Weights of a small GPT-style language model, trained from scratch on English Wikipedia.
Size: 9 layers, 2 heads of 32 (1 for keys and values).
Architecture: RMSNorm before each block, rotary positions, untied embeddings, normalized queries and keys.
Training: a variant of Adam for these matrices, 110M tokens, 4981 steps.
Each number is 128 + 24 x the weight over its row's rms, rounded and kept within 0 to 255. Layers, rows and columns count from 0. Numbers have three digits each. The size before them is the row's rms in percent of the matrix's.

# layer 4 MLP down, 64x128, rms 0.0647, rows 51-63, columns 64-127
094:100117149135165129115122141119149113150124127134133122165106151162106117115116141127140121159096140127114178150161117123111172119141123153135174124142119169122090104118139172160173161126145110
107:148094119113137123136102124094119132155138132083129140177131147111094146134133118117171125128116110070135101112109125173100122135148089117148103158112157129106117115140138145133069152142104162
091:141139089140097105126078157153125133134119142127113107120170137098164113110122087097121105078133073140085139118117111137143135120132130112152126156136147127117145158105137079175123123106130101
140:099102155099133115146140118116119093101127081108154120122131145144144137143111117107121132073120140114126115152103127146122117157128090110090140125117099103107146080108132171114133144078122065
103:156108125108132109137148111139141130120098101163121106124119100164196160116124177141097111158123112122155119096148118120101089150140105138126164151114145145106104130132105150141127076152114170
090:135104103127121112132129102126119128082141168137073151098123149127120114114136125106115109124163126161133108122132144093141139136165134111177092092121130167111139091141131131128124099097154186
107:123154156138100171129139106124159107099101158160154146095098123136090116141117127132143140113114118136169148121113104117157127163126122105102138105150131156137140128164114144100109131092135084
113:109104102151128129130155148163126138112143127119122100109149170094155142143144156127117113150125132123141132138163101178160100130103103143131129188156141117178131116100110095132119107129111156
095:155126157131145124109110116145065129131095112129147097153083178104114133134149065149091080137127118097143106150139125106074138153156114121150126156116154139158175088106094124152123145099108107
094:189166148151082158133156171143117127169092102168163086142134132142119119146130151140127174114105112131138104150214126123136135162117127137125090129160123150149132164151114091148133131084173095
086:110105142127115102126136160137120120135160129133117115112130122076103165118132121164099134121106067138087134142128114129129106125178103102127153146148088135160163110175129153151096129099141167
085:132126117134071152156120141129131135130172164123131127148154162122139126106125123108147119111136095131181159146118145109120134078141105107097136130143155090133155171114130119100119130123111144
094:127122132139139146078121087195112173128138136119110132141141129086149134124136107139193105135119171097122119144115152092116116090106116089113134127084068120181114124119140160134098130136089117